config.toml
num_hidden_layers = 16
vocab_size = 50257
rope_theta = 10000.0
tie_word_embeddings = false
init_std_o = 0.0267
beta1 = 0.9
beta2 = 0.98
schedule = "wsd"
decay_fraction = 0.643
final_lr_fraction = 0.1
Each number is 128 + 24 x the weight over its row's rms, rounded and kept within 0 to 255. Layers, rows and columns count from 0. The size above them is the row's rms in percent of the matrix's.

# layer 5 MLP up, 1344x512, rms 0.0369, rows 421-474, columns 128-255
size [102 101 102 103 100  98 101  95  96 105  93 102 104 101 100  99 100  96 102 105  94 104  91  97 106  99 101 104 103 104 104  99 105 109  99 103  96 109  93  97  93  96  95 105  99  99  94  92  98 104  95 101  94 100]
[[126 105 117  75  96 124 100 132 145 141 138 110 110 117 117 135 162 133 106 152  83 125 150 144  97 171 115 108 137 148 127 128  61 126 121 144 126 139 118 141 139 116 117 134 118 103 138 120 147 159 118 141  96 120 119 168 122 101 138 144  89 129 133 111 121 105 131 108 152 119 145  95 144 105 123 114 181 133  97 161 108 176 124  93 107  79 104 116 108 134 124 104 136 127 178 141 130 119  98 168 131 128 138 152  63 177 133 103 137 110 146  95 112 143 100 125 175 107 157  75 112 140 124 105 137 133 158 122]
 [102 129 122 120 149 126 124 105  85 140 156 130 129 150 140 138 138 157 142 100 134 128 149 132 122 154 136 123 152 150 119 137 112 133 127  86 111 140 161  87 125 138 170 146 112 102 119 130 140 133 198 148 146 107 139 138 149 144 135 115 112  62 133  99 104 143 123 135 155 138 163 123  96 191 128 142 146 123  84 132 143 126  83 103 142 130 129 140 137 168 118 111  97 112 168 108 149 129 148 140 160 106 136 107 201  95 119 129 135 134 133 121 122 116 143  84 134 108 153  84 123 143 123 178 177 149 123 143]
 [131 150 125 127 166  94 122 148 112 119  97 163  96 125 153 135 135 152 122 165 134 154 111 155 117 143 157 114 135 141 105 144 138 121 167 113 129 127 115 131  83 124 145 119 134 111 111 129 119 121 118 140 188  64 166 145 102 133 136 156 134  96 162 139 125  96 138 134 151 142 122 142 129  86 113  92 162 135 133 119 160 129 122  83  96 105 143 133 132 187 101 157 126 190 131  98 124 103 147 111  81 123  74  90 136 146 187 112 126 139 110 123 118 117  88  72  90 111 148 104  95 132 137  99 108 155  99  89]
 [131 142 124 159 169 120 118 108 125 130 117  88  74 101 118 157 125 127 157 115 122 134 132 187 134 140 103 124 110 104 112 121 173 121 162 101 133 143 146 129 114 127 126 120 146 143  77  55 142 136 149 137 127 117 172 139 146 117  75 159 160 162 125 103 108  97 152 127 150 116 101  94  83 149 114 118 143 135 102 114 111 140 107 158 152 118 134 127 127 156 131 123  77 126 119 110 125 154 105 139  86 143 110  92 147 128 107  97 170 122 173 163 129  91 165 139 141 105 131 121 130 118 148 104 131 127 143 111]
 [107 146 140  94 186 165 126 161 140 139 159 126 125 133 146 116 121  80 153 115  97 153 161 113 137 152  80 129 142  98 106 151 110 140 143  77 140 130 120 168 166 118 136 129 177 102 134 154 124 137  75 172 118 118 173 126 134 144 112  87 162  89 189 161 131  94 143  85 134 151 138 133 101 168 163 133 108 147 127 111 118 174 134 124 176 104 166 124 149 153 128 184  99 116  77 148 126 120 180 109 180 133 141 130 104 140 172 109 124 170 149  71 177 167 136 131 109 117 139 136 144 135  88  98  99 146 125 115]
 [106 114  94 125 101  86 160 115  92 149  98 122  98 116 106 174 138 115 159 114 136 112 122 152 144 126 133 106 122 100 149 155 131  94 113 110 158 135  88 119 125 141 130  76 103  83 112 125 126 104 107 129  85 139 126 121 158 111  93 137 179 131 119  91 164  87 105 152 133 174 129  98 145 144 128 145 140 126 145 124  91 117 102 140 156 119 187 148 140 126  93 147 123 102 142 134 115 140 135 136 145 105 132 174 173 135 174 106 108 129  72 136 100 114 145 127 137 126 131 193 120 145 140 154 140 150 110 103]
 [125 158 132 135  83 112 146 110 133 130 128 103 103 129 132 122 128 128 120 117 156  90 173 152 150 114 127 134 131  83 185 155 119 146 114 151 122 123 175  91 161 157 130 134 161 144 152 118  92 121 154  91 156 186 120 105 140 105  92 102 127 161  89 146 143 141 134  87  96 148 146 113 161 130 100 133 114  94 140 108 124 120 119 124 164 110 170 136 118 132 141 146 110 117 104 111 133 103  93 116 107  98 111 134  86  85  90 108 108 114 135 161 146 133 130 136 141 139  91 153 137 157 103 128 135 137 106  72]
 [129 103 152 135 137 110 149 124 130 150  96 164  92 102 137 147 153 126 217 108 101 142 110 122  96 111 111 148  94 147 110 131 167 156 141 136 127 148 137  96  82  61 118 116 108 120  78 175  94 107 124 131  90 118 127 125 140 156  73 138 125 105 153  89 137 150 125 143  73 167 134  64 106 127 172 112 137 137 114 161 137 161 116 101 101 146 107 144 141 138 101 151  79 151 135 144 114 119 119 120  99 115 119 130 156 147 125 112 123 117 135 142  99 126 151 100  88 125 154 121 163 129 168 120 117 124 115 101]
 [162 117 150 139  86 113 132 156 140 142 122  99 112 139 129 109 133 100 126 182 146 113 144 119 135  65 118 104 157  99 101 117 118  91 114 133 136 158 120  98  95 148 110 148 131 128 125 119 135 173 145 117 120 126  98 128 128 154 162 107 142 143 143 117 140  95 147 184 148 119 113 153  74  85 153  99 128 114  99  91 172 136 120 154 115 172 125 114 158 138 144 142 166  90 124 140 106 124 104 172 147 145 144 132  95 111 135  84 113 153  98  99 116 136 149 106 120  64 122 140 164 157 138 148 104 149 131 110]
 [148 103  99 129 131 130 147 127 131 129 157  91 142 136 174 145 129  98 154 115 126 131 146 114 114  86 136 127 117 132 182  95 153 106  77 150 138  80 105 152 123 109  84 155 167 112  72 146  95 103 117 152 138 151 101 153 174 135  98  69 119 134 141 118 125 125 114  73 131 129 109 171 141  85 111  96 131 173 119 129 122 115  89 155 127 124 145 110  96 123 159 140 147 107  83 132  84 106 119 151 123 121 117 124 103 152 142 148 101 108 141 157 115 106 118  97  92 108 126 167 104 168  91 102 133 134 133 138]
 [103 135 118 153  99 138 146 120  73 144 136 118 158 126 149 153 124 134 157 113 113 104 103 151 104  69 129 150 122 111 148 123 135 143 150 148 137 201 127 152 141 112 167 125 122 114 136 102 137 161 137 154  96  68 150 119 117 113  96 120 137 123 197 121 130 127 107 104 139 136 104 178  92 124 112 154 154 143 163  91  95 137 139  81  86 103 124 146 131 149 119 107 138 144 101 158  99  90 147  89 133 138  79 144 152 118 103 136 124 104 114 110  88 113 100 120 108 106 155  61 160 152  79 164 143  95 122 153]
 [137 136 109 143 133 122 164  94 145 117 114 115 117 130 147 145 155 190 178 119 107 122  78 131 119 149 110  93 130 151 181 147 136 115 167 135 115 158 110 128 155 152 106 158 151 152  78 111  89 154 137 109 135 150 139 157 105 115 150 132 130 147 181 144 103 126  90 155 114 146 143 128  69 128 125 159  95 118 111 133 101 158 136 159 124 108 161 103 120 103 109 110 134 153  77 116 127 119  99 174  81 108 135 100 208 119 128  88 166 146  90 143 191 150 134 143 138 125 122 119 111 144 143 110 162 160 107 132]
 [108 136 129 176 102 138 159  96 109  68 167 152 104 145  71 110 124 134 106  77 171 124 137 135 132  87 121 137 170 161 123 130 110 146 122 145 135 119 124  95  93 110 128 138 150 151 105 123 182 136 129 139 135  91 114 134 103 152 115 182 136 143 143 100 144 137  97 130 143 146 140 115 158 150 127 133  97 151 151 118 116 102 114 112 122 138 106 144 147 130 132 146 180 102 109 163 166 135 137 139 142 118 134  89 136 102 154  88 109 131 130 146  96 112 138 104 127 171 139 127 163 108  92 156 126 133 139 133]
 [127 147 107 129  99 129 149 152 134 129 160 136 111 138 105 137 150 136 151 182 147 116 137 144 129 170 101  94 145 125 109 134 124 142 133 115 142 149 151 140 131 123 152 112 142 148 153 113 129 111 120  90 109 106 125 125 124 161  93 142 128 141 115  82  90 181 102 132  96 172 106 188 116 116 169 123 105 163 118 165  99  90 121 121 147 155 119 100 131 102 123 155 151  82 181 129 143 146 131 100 115 136 112 131 131 151 190 143 140 138 129 137 113 139 114 122 167 144 101 111  95 194 138  72  97 164 104 115]
 [154 143 126 156 139 139 115 104  85 106 153 132 117 118 165 146 131 116 136 105 132 108  87 127 129 123  95 135 142 162 194 128  96 125 144  81  78 116 144 155 110 147 144 111 139  96 115 115 180  89 104 125  94 110 154 118 118 149 154  98  97 137 137  88 129 115 124  85  86 122 108 112 177 126 140 163 158 128 175 147  93 130 165 123 139 116 147 116 114 131  90 120 176 110 138 133 106  91 117 130  97 108 101 127 118  98 140 152 149 128 120 132 153 142 114 163  90 108 126 113 147 114 149 139 114 143 155 164]
 [120 114  90 167 141  81 156 126 114 132 121 120  94 132 132  98 131  97 108  92 138 116  96 155 168  76  86  95 146 139 128 118 105 132 113 127 126 168 127  87  85 113 116 152 117 130 116 154 127  94 112 131  92 121  85 117 111 149 136 156 134 133 151 147 114 106 119 127 118 140 141 198 135 123 146 126 129 117 163 137 134  79 123 142 153  76 123  94 133 140 118 147 121 105 110 107 162 144 166 126 167 130 142 142 131 122 172 116 158 141 161 116 138 108 151 124 129 178 130 119 124 106 141 155 140  90 117 128]
 [109 153 144 128  99 103 136 119 128 138 122 117 102 153 171 143 140 135 140 105 170 119 154 121 176 167 174 149 129 118 144 157  92 122 129 145 163 113 103  89 114 124 174 178 119 146 149 143 118 131 133 132  94 145 135 121 157  91 125 132  99 141 146 148 150 154 112 136 133 122 101 123 101  69  74 113 140 100 107 138 134 155 135 146 112  97 146 170 127 126  95 131 161 140 135 155 102 128 139 112 114  82 150 131 115 107 146 112 161 136 123 119 134 111 140 128 167 175 125 110 119 138 128 175 120 119 122 160]
 [ 98 115 133 135 109 131 119 161 125 126 173  92 120 143 121 103 113 117 112 118 146  51 179 104 146 128 148 137  89 153 132 147 133 138 145 120  96 151 153 126 127 128 118 160 125 109 137 102 112 151 169 137  95  93 117 131 134 135 149  92 107 124 135 162 153 129 111 138 125 136 107 142 132 108 149 114 109 137 128  55 144  83 142 134 128 120  65 108 151 102  98 149 127 117 107 133 123 116  94 148 158 113 140 126 121 142 112 146 134 121 127 130 105  95 123 131 142 121 119  98 144 122 135 121 165 138 173 140]
 [ 93  94 181 113 158 147 134 157 173 129 151  75 106 133 126 148 131 131 121 139 146 133 114 134 155 127 104  90 127 112 121 147 167 131 144 115 135 110 137 104 143 140 137 129  91 110 146 122 150 156 175 169 170 137 131 103 146 137 112 101 140 105 100 125 149 126  91 157 110 108 125 145 116  82 125  97 103  99 120 154  92 182  98 168 115 128 118 137  99 114 148 110  93 194 168 153 114  98 155 178 195 121  99 116  62 141 143 123 127 120 104 153  95 141  85 126 109 128  96 145 134 103 120 131 114 125 111 156]
 [109 154 100 165 105  79 144  98 147 141 150 112 111  95 120 151  90 146 126 100 108 138 138 144 136 136 142 126 156 114 157 124  99 115  47 178  67 136 147 118 175 101 137 129 112 136 171 134 141 111 135 153  81 135 101 122 117  93  86 142 138 171 145 147  95 104 140 123 109 141  95 137 126 160 124 141 111 138 101 124 162 118 159 159 113 157 133 170 128 168  95  99 119 142 129 125 131 144 154 188 108 126 164 138 101 118 113 139 138 115 111 206 123  79 102 132 151 124 134 128 141 100 143  96 154 120 126 149]
 [145 143 102 126 146 125 109 129 114 135 110 138 162 115 111 130  89 112 137 138 142 166 138 175 155 122 148 124  68 125 132 125 157 158 148 153 110  91 102 126 136 169 147 133 158 121 107 144  93 139 118 110 133 144 131  74 137 109  89  98 123 135  94 142 116 159 143 148  77 102  83 133  91  88 151 129 133 111 120 115 106  84 137 108 131 134 134 144 136  84 112 109 155 131  97 113 122 124 155 114  69 155 109 144 154  91 116 138 134 158 163 135 109 121 105 161 120 127 102 113 126 121 134 157 116 144 115 119]
 [ 97 122 105 118 129 166 149 120 122 132 141 133 141 134 100 137 104 138 149  82 141 164 114 110 123 117 151 113 123  99 125 131 139 111 140  83 151 157 139 100 146 137 120  99 157 126 134 144 145 125 139 113 140 141 147 133 145 121 139 105 162 140 160 125 104 136 118 102  97 130 165 124 108 123 131 138 121 112 143 159 132 116 137 108 120 118 146 110 121 138 157 115 116 177 123 139 137 143 133 154 166 146 118 117 120 150 145 140 147  90 162 113 178 138  79 117 139 140 114 154 106 103 120 123 139 118 131 119]
 [133 104 133 141 142 143 113 148 143 104  98 112 112  96 130 105 124 171 109 134 114 128  76 105 106 135 106 101 169 121 135 126 173  74 139 157 164 110 126 150  86 135  92 123 137 103  82 148 106 124 107  84 117 138  94 169 142 139 118 141 161 129 148 134  92 129 128 155 131 124 105 118  98 138 113 131 148 165 114 134 109 113 128  96  97 168 100 187  92 163 105 201 123 104 107 127 172 127 158 117 140 147 124 147 130 127 159 140 119 127 160 144 140 127 158 118 158 122 161 112 135 140 117  60 137 107 115 100]
 [109 119  91 137 130 137 126  95 121 119 134 175  93  93 128 152 114 101 163 195 127 153 112 118 140 145 170 116 177 143 125 126  86 113 124 104 134 115 148 103 119 101 106 134 115 174 123 119 134 132 111 109 160 148 122 135 103 139 118 130 110 115 172 142 162 124 121  66 122 143  93 145 127 147  97 156 107 157 178 114 166 147 127 101 139 159 186 135 107  97 134  95 148 108 113 152 120 117 127 136  63 142 138 172 110 163 170 109 159  82  89 125 133 140 115 104 131 113 116 140 123  83  94  81 169 124 113 132]
 [124 120 139 106 139 150 139  99 111 121 126 169 135 126 141 152 127  86 143 150  75 142 155 132 118 145 180 126  97 119 149 132 159  87 104 126 135 118 104 142 132 123 132 103 110 130  94 167 112 124 140 114 103  94  98 145 143 106 135 117 136 155 120 108 133 136 117  41 134 160 137 139  98 119 121 128 133  99  99 111 112 116 171  87 117 158 139 117 106 108  95 132 111 178 151  96 126 129 134 142 118  99  97 137 175 136 140  97 108 114 133 148 133 108 140 128 127  93  87 180 160 131 127  96 107 165 145 141]
 [151 142 126 104  80 149 122 120 149 112 144  94 126 136 139 106 103 102 114 139 129 160 110 138 163 126 138 117 131 124 136 130 159 169 100  96 163 103  49 111 115  95 164 133  86  97 132 134 115 135 117 134 134 118 145 108 146 155 151 117 115 119 118 120 133 135  77 132  89 118  99  93 137 112 139 112 118 111 137 130  92 145 103 120 106 141 138 126 137  90  95 107 131 146 151 111 144 154 153  99 136 166 121  94 140  67  98 107 127 106 108 103 138 130 148 135 142 131 104 167 143 127  89 158 119 204  85 122]
 [ 97 124 118 145 142 140 134 135 112 113 118 160 140 128 113 123 131 151 118 158  98 137 115 127 145 134 138  93 119 107 134 104 154 125 134 105 130 128 131 116 150 107 141 143 119  92  87 120 163 115 166 166 131 119 149 100 110 130  97 168 116 142 150 121 128 139 125 149 144 125 143 124 123 129 124  85 116 138 136 130 142 147 117 130  92 144 100 133  91 119 135  95 127 146  91 173  90 130 114 124 138 138 138 115 133 143 196 100  76 120 137  87 147 128 146 126 126 109 142 139 177 177 133 125 105 143 152 115]
 [114 153 126 129 138 130 144 129 130 112 144 178 127 101 134 103 136 155 133 112 131 114 124 164 135 138 145 145 163 144 112 121 106 115 139  92 115 102  85 156 141 140 125 108 131 110 115 130 144 124  90 179 157 144 167 164 136 178 155  97 105 151 115 121 153 193 130  84 133 127 134  99  65 138 157 153  97  94 115 112  98 158 114 133 123  97 124 136 150 164 105 116  93  81 167 113 121 162 102  46 141 147 187 128 104 140 119 133 117 101 120 119 126 150 147 144 142 145 125 160 158 106 147 137 130 100 145  72]
 [148 147 123 127 165  82  73 125 161  76  89 131 147 128 127 130 104  98 139 116 133 135 121 150 108 108 125 135  91 154 144 153 148 153 146  89 125 111  95 164 171 140 111  98 145 124 131 136 102 151 132 115 117 161 122 132 126 163 135  85 157 115 104 147 134 126 169 140 130 142 117 153 129 153 106  97 136  92 105 149  93 138  99 140 115  96 146 113 201 139 133 118  49 150 102 133 152 103  75 103  92 151 127 142 147 127 121 113 156 132 141 129 143 136 115 169 126 148 143 140  87 159  70 131 131 165 116 156]
 [137 130 102 149 133 116 106 117 141 153 172 129 150 129 143 126 112 156 101 116 109 137 129 128 137 136 126 140 144 135 122 118 128  85 135 103 170 159  86 105 102 109 151 137  68 143 173  83 123 145 119 144 131 128 152 140 119 179 126 131 101 122 128 127 172 117 120 148 125 146 107  98 129 108 111 161 129 133 146 140 145 130 152 193 103 114 115 113 123 153 155 152 124 135 132 166 147 121  88 113 145 140 167 101 148 131 115  89 116 139  79  98  87 112 141 115 112 115 108  96 122 115 200 124 160  98 104 146]
 [ 89 100 166 121 170 128 120 123 153 139 201 122 112 144 153  77  86  83 123 132 141 114 173 166 142 143 125 134 140 114 118 122 155 103 127 111 102 152 128 132 136 189 115 102 115 138 173 103 118 117 168 133  93 141 144 110 144 113 113 132 145 123 150  79 116 113 112  92 133 114 150 154 174 121 134 123 143 129  88 138 133 123 176  93 153 146 108 166 149 145 125 139 152 125 152 113 149 132 124 125 162 115 105 111 115 120 148 123 156 152 150 122 139 125 106 101  88 219 141 145 154 143 155 134 104 102 129 107]
 [134 129 142  85 115 197 120 161 148 114 123  91 126 138 132 133 153  99  87 129  99 158 113 188  71  75  96 146 112  63 145 138 113 170 144 134  99 128 121 156 141 115 113 155 140 138  87 147 129 158 158 102 163 100 100  81 145  87 173 162 109 136 117 110 108 103 114 175 132 153 135 134 156 101  87  95  70 140 144 112 133 127 140 164 127 136  87 109  81 133 106 100 135  85 124 144  87 138 141 165 148 169 144 101 151 118 143 120 133 115 139 111 107 139 140 132 108  69 156 164 156 141 140 126  76 123 155 109]
 [102  85 129 106 126 109 115 147 131 123 107 124 153 121 128 112 136 108 139 151 101 162 158 188 119 111 117 157 129  98  91 125 133 138 156 126 133 104 126 127 122 159  79 119 131 152 150 159 131 121 125  88 130 142 144 178 113 133 106  99 172 115 129 154 147 145 119 104 117 110 101 106 138 140 119 126 145 144  78 157 139 123 131  96 147 144 149 132 154 153 147 151 144 134 102 145 182  69 134 147  88 114 160 168 122 103 139 136 194  74 105 144 133 139  94  87 123 160  90 132 142 115 120 148 130  90 108 128]
 [119 123 124  87 151 150 135 129 113 136 132 117 132 150 135 119 143 133  80 161  81 111 136 110 132 120 148 151 160 109 120 117 129 127 129  97 140 145 138 146 129 146 154 147 145  78 122 157 138 166 133 137  95 117 139 116 129 135 145  89 128 107 130 156 168 192 139 122 102 148 145  64  93  93 124 105 121 139  90 109 168 142  78  67  85 108 114  95 151 111 130  89  90  93 104 128 136 124 118 126 144 129 102 114  87 139 102 138 135 120 163 150 114 136 153 143 144 177 123 114 112 132 140 114 113 134 136  86]
 [171 107  78 106 107 112 166 160 137 114 127 157 171 136 159 148 124 127 151 125 117 129 125  76 158 131 107 137 156 125 134 116 118 146 107 121  98  93  93  90 110 105 139 106 121 105 117 150 191 144  98  87 129 168 127 142  88 134 138 138 111 144 113 176 166 121 174 144 125 136  89 110 161 135 115  91 100 169 135 125 150 117 117 121 139 140  73 135 123 132 122 117 120 126 137 120 148 142 143  84 124 156 156 118 100 138 123  74 135 123 148  85 145 139 141 126 143 125 117  75 129  91 109  81 158 132 104 139]
 [106 152 135 139 129 163 130 135 128 110 109 138 100  77  84 118 142 129 153 121 132 132 109 159 147 157 101 150  84  96  91 143 135  78 102 112 118  91 172 155 131 139 172  82 103  99 119 157 144 156 155 139 123 131 118 111 121 148 184 124 113  91 151 156 143 128 133 109  99 159 136 154 130  94 144 121 144 133 117 111 143 140  76 139 108 125  95 156 170 116 132 135  94 124 109 122 129 142 137 107 116 113 149 123 126 128 161 118 100 139 144 111 177 136 111 122 158 121 130 114 160 151 103 111 139 124 158 154]
 [163 146 131 151  95 141 101 139 144  84 125 123 123 100  97 128 143 144  92 154 113 100 117 155 108 156 142 133 120 157  72 103  84 152 154 131 144 148 104 122 118 122 125 147 127 124 138 122 114 188 106 146 125 158 110 120 153 133 132 111 129 139 116 188 154 137 142 153  87  90 137 124 134 130 152 111 118  90 123 151 166 139 121 169 134 120 103 124 146 114 117 108 122  71 126  90 131 119  66 106 145 108 123 130 119 110 110 127 134 150 119 102  93 196 115 121 149 113 105  98 148 123 133 192 101 104 170 112]
 [138 144 130 150 103 119 141 137 141 133 132 158 140 156 131 142  99 123  61 109 146 134  71 128 125 129 119 136 116 156 116 131 103 153 101 164 119 168 126 105 138 155 129 125 144 155 121 149 128  79 143 134 118 105 101 139 135 114 131 113 134 147 148 130 113 114 112 127 147 147 135 119 118 100 113 125 130 100 155 152 135 172 171 149  95 109 106  94 132 152 192 116 104  96 105 172 128 170 109 139 140 149 125 158 132 146 133 103 114  61 126 114 134 141 137 145 125 167  99 141 134  75 158 107 105 122 106 106]
 [176 125 123 138  89 148  94 137 111 142 117  82 144 121 150 119 132 135 136 159 143 182 122 130 152 104 133 113 156 108  83 132 182 106 131 173 139  98 126 105 155 124 126 125 113 186 159 131 109 117  97 136  39 117 103 156 161 110 138 141 129 133 107 125 107 159 133 118 139 145 169  92 161 117 121 125 161 133 124 107 107 130 124 136 124 141 120 132 149 187 150 126 117 135 129 174 143 134 130 103 124 138 126 144 144 121 143 133 158 101 115 160 151 109  98  79 116 111 136 124 152 106 169 118 136 123 168 141]
 [151 141 114 102 120 115 139 150 133 145 149 128 121 155 143 145 107 104 153 112  65 153 126 167  84 115 122 158 137  94 187 136 128 139 125 139 145 141 109 131 119 122 125 108 140  90 121 122 127 118 103 120 109 127  84 116 132 142 139  92 154 105 174 145 191 145 109 156 124 148 113 135 109 117 157 143 102 148 118 144 145 110 143 152 121 158 116 114 144  78  93 131 130  97 138 140 154 133  87 133 106 126 132 157 150 139 116 135 163 157 148 120  73  89 142 114 124 102 160 153 174 145  75 134  98 136 117 111]
 [ 98 134 121 107 142 103 137 126  71 104 123 145  89 123 117  95 141 200 100 118 123 122  97 173 131 132 165 145 139  96 130 120 141 159 127 133 148 128 181 150 105 139 119  97 143 124 121  97  96 127 134 115 160 137 160 123 142 127 130 144 128 113 158  79 125 142 145  99  87 124 147 176 102 129 119 170 152  97 118 133 132 126 113 135 113  91 154  89  81 109 150 129 120 138 111 149 131 143 130 133 117 169 132 100 139 152  69 138 126 135 115 134 151 114 166  92 171  85 148  85 107 114 102  89 182 120 125 127]
 [154 104 140 178 141 146 111 124 126 141 110 115 145 117 172 138 136 146 146 104 135 126 163 157  95 154 131 146 109 116 100 135 109 114 134 121 105 136 118 212 135 133 130 121 135 108 118 132 121  67 119 127 138 134 128 170 122 175 132  90  82 103 140  85 133 131 113 115 117  91 160  96 132 101 129 152 125 103 118 111 136 132 146 124  92 108 157 138 107 126 128 182 128  94 139 113 149 161 117 119 118 151 111 113 122 130 136 111 121 141 106 123 110 140 147 170 106 139 145 129  96 187 145  96 114 131  67 160]
 [127 124 138 175 140 103 159 158 129 130 128 149 114  99 165 160 146 150 174 154 105 158 100 133 125 135 137 107  83 150 112 152 119 140 123 154  91 139 116 112 111 120  98 118 147 138 123 157 147 116 117 118 142 111 149 110 137 148 111  99 100 108 155 138 123 159 154 114 109 133 118 199  86 144 146 152 140  84 154 169 116 134 135 136 147  89 120 150 119 106 118 109  80 146 121 119 126 107 187 100 140 103 115  71 112 144 120 153 124  78 157 117  89 133 143  99 136 154 123 122 128 125 103 121 163 142 177 135]
 [173 143 143  78  91 137  94 137 158 134  85 127 121 148 114 123 142 158 129 136 126 119  96 137 126 139 140 114 123  91 130 100 190 124 147 147 143 130 141  91 122 146 182 102 100  94  67 187  98 130 124 140 106 129 151 132 117  93  92  93 132 130 108  97 117 127 146 161 161 127 117 123 120 121  98 133 130 137  89 164 109 117 151 107 122 143 147 135 171 127 136 154  65 120 148 108 104 121  66 104 132 108 167 121 127  97 165 141 156  98 127 109  90 128 179 143 142 111  91 106 107 148  94 137  75 101 110 155]
 [160 115 136 126 131 128 127 112  88  95  96 118 132  98  80 133 125 118 139 141 118 127 155 168 137 105 140 138 120 105 142 107 115  52 164 146 151 133 113 102 113 132 161 135  73 165 102 108 121 114 123 142 147 130 128 163 105 139 140 106  81 104 140 141 114  64  90 147 133 114 134 164 116 141 130 123 122  87  92 114 146 110 112 131 130  79 140 172 107 150 174 142  74 153 124 150 109 125 123  88  94 129 126 116 153 116 132 142 135 150 116 122  82  79 108 114  89 105 131 128  81 128 128  96 128 130 158 103]
 [125 127 159 135 164 122 133 153 109 142 141 134 110 158 174  72 142 124 140 130 129 103 149 100 127 132 103 118 121 161 146 120 135 133 159 124  85 100 113 147 124 157 160 100 136 108 156 134 117 161 145 141 158 165 131 128 141 133 101  89 107 151 114 107 107 115  67 129 104 124  85 187  86 130 117 130 115 140 107 147 132  97 166 117 133 128 150 136 163 126 122  88 127 112 137 101 152 132  92 137 121 141 138 116 101 116 103 169  91 112 142 121  97 120 125 108 148 114 127 111 151 120 163 110  97 153 133  87]
 [125 125  99 150 150 132 119 128  97 111 159 157  97 125 120 125 146 134 159 112 163 122 122 105 112 155 135 126 142 132 148 121 164  79 147 138 164 121  83 134 116 102 105 120 135 146 141 119 110 117 158 129 102 113 158 127 111 110  91 106 118 162 159 145 160 139 143 107 175 118 122  86 157 160 109 156 108 118 137 145 106 137 117 154 126  70 138  56 141 121 150 134 123 150 194 156 113 142 161 139  74 122 131 125 114 178 148 127 126 116 159 140 139 167 124 114 105 124 111 124 126 144 130 127 111 137 150 111]
 [144 126 161 113 132 128 113 129 119 130 134  95 143 108 113 110 107 162 108 183  79 149 135 127  87 125 122 106 138 125 116 149 145  97 108 177 148  94 130 114 168 101 114 165 106 171 154 145 100 100 154  76 133 145 174 163 132 120 120 145 105 157 162  88  73 124  98 114 169 147 101 124 101 150  95 150 135 131 113 152 113 134 140 146  96 144 124 128  95 124 155 134 149 153 131 184 120  89  98 164 174 124 125 143 191 143 110 137 145 126 127 149 149 122  90 171 134 115 108 156 149 118 147 143 148 134 141 167]
 [110 151  99 121 129 136 154 143  80 105 147 174 130 127  93 119 155  65 153 108 111 131 180 101  60 152 119 129 106 126 161  95 103 142 151 118 117 128 110 101 181 153  39 105  89 136 154 117 110 111 142 127  99 128 149 108 153  84 165 122 141 110 133 103 138 127 124 110 137 124  98 118 125 139 141 111 107 126 151 110 133 116 152 135 143 135 139 127 155 124 104 107 162 120  96 103 128 111 170 120 128 110 166 139 171 127 144 120 122 114  98 108 130 146  97 118 127 109 134 147 145 125 151 127 121 119 105 101]
 [110 118 125 125 123 126 145  79 108 126 112 197 145 134 173 179 150 145 120  76 140 153 101 185 143 132 103 137 124 148 128 118 128 138 131 111 124 151 128  77 112 142 130 167  94 151 105 122 127 130 137 150 165 118  80 122 114  96 115 135 139 139 111  71 179  76  89 172 127 150 143  79 116 140 144 137 115 115 160 117 169 124 171 137  98  98 136 162 132 116 121 140 154 112 112 136 152 127 115 114 112  76 134  87 134 132 123 127 143 116 173 125 112 162 111  87  97  98 109 177 110  93 123 151 118 145  97 107]
 [116 129 140 147 133  98 115 137 123  64 149 149 111 142 108 119 103 132 141  84 102  91 148 131  91 115 117  89 117 120 129 126 168 135 125 151 152 140 118 116 122 153 106 138 165  93 110 109 118 106 134 156 120 103 142 129 131  91 132 157 103 120  95 125 137 144 107  97 144 106 110 164 131  96 122 117 132 162 139 127 128 129 131 144  63 121 150 121 139 103 122 112  90 164 134 171 151 100  83 142  93 127 144 124 125 103 144 156 146 131  95  98  90  82 141 115 159 167 155 121  97 124 136 158 105 132 116 153]
 [117 123 114 113 115 135 137 117 126 177 118 142 137 175 115 177  80 109 125 135 144 110 100  78 118 114 122 126 146 130 127 125 102 109 114 105 165 120 128 122 105 113 116 116 156 118 144 120 118 116 125  75 120  69 138  99 149 117 126 113 121 148 171 119 129 102 114 110 128 112 110 101 123 154 121 112 147 124 142 131 155 176 139 127  98  84 126 108 109 182 121 138  88 125 163 131 121 125 107 103 137 140 123 134 100 118 138 108  98 129 134 169  75 104 131  64 126 116 149 125 138 156 148 130 151 160  74  88]
 [160 116 144 144  94  93 111 135 108  83 139 135 113 117 106 158 127 143 119  98 100 133  90 126 151 175  99 138 154 126 148 103 123 114 122 165  69 118 102 126  98 124 130 123 162 139  95 160 155  93 110 149 133  76 115 139 138 129 110 126 136 124 121 107 133 135 137 124 115 129 126 135 101 134 168 147 122 151 158 106 114 116 131 119 116 137 153 123 134 104 124 100 164 135 153 147 146  80 106 146 106 159 124 140 103 129 121 109 106 123 135 113 140 109 156 109 134 105 108 161 117 111 170 126 118 149  71 123]
 [133 139 124 124 135 152 134 174 131 105 138 133 148 157 131 127 160 155 151 171 129 131 153  86 164 119 153 146 124 131  84  97 134 145 117  71 144 130 106 146 106 124 105 103 180  85 101 117 170  91  99 106 168 125 136 107 149 143 118 142  84 116 115 141  85 128 157  82 111 157  71 136 134 151 148 112  88 107 100 142 141 132 137 128 112 145 106 125 154 162 144 138 166 160 176 123 135  90 126 119 148 158 109 156 139  92 115 118 136  94 103 145 122 149 125 194 169 114 120 114  81 113 177 133 132 150  81 222]]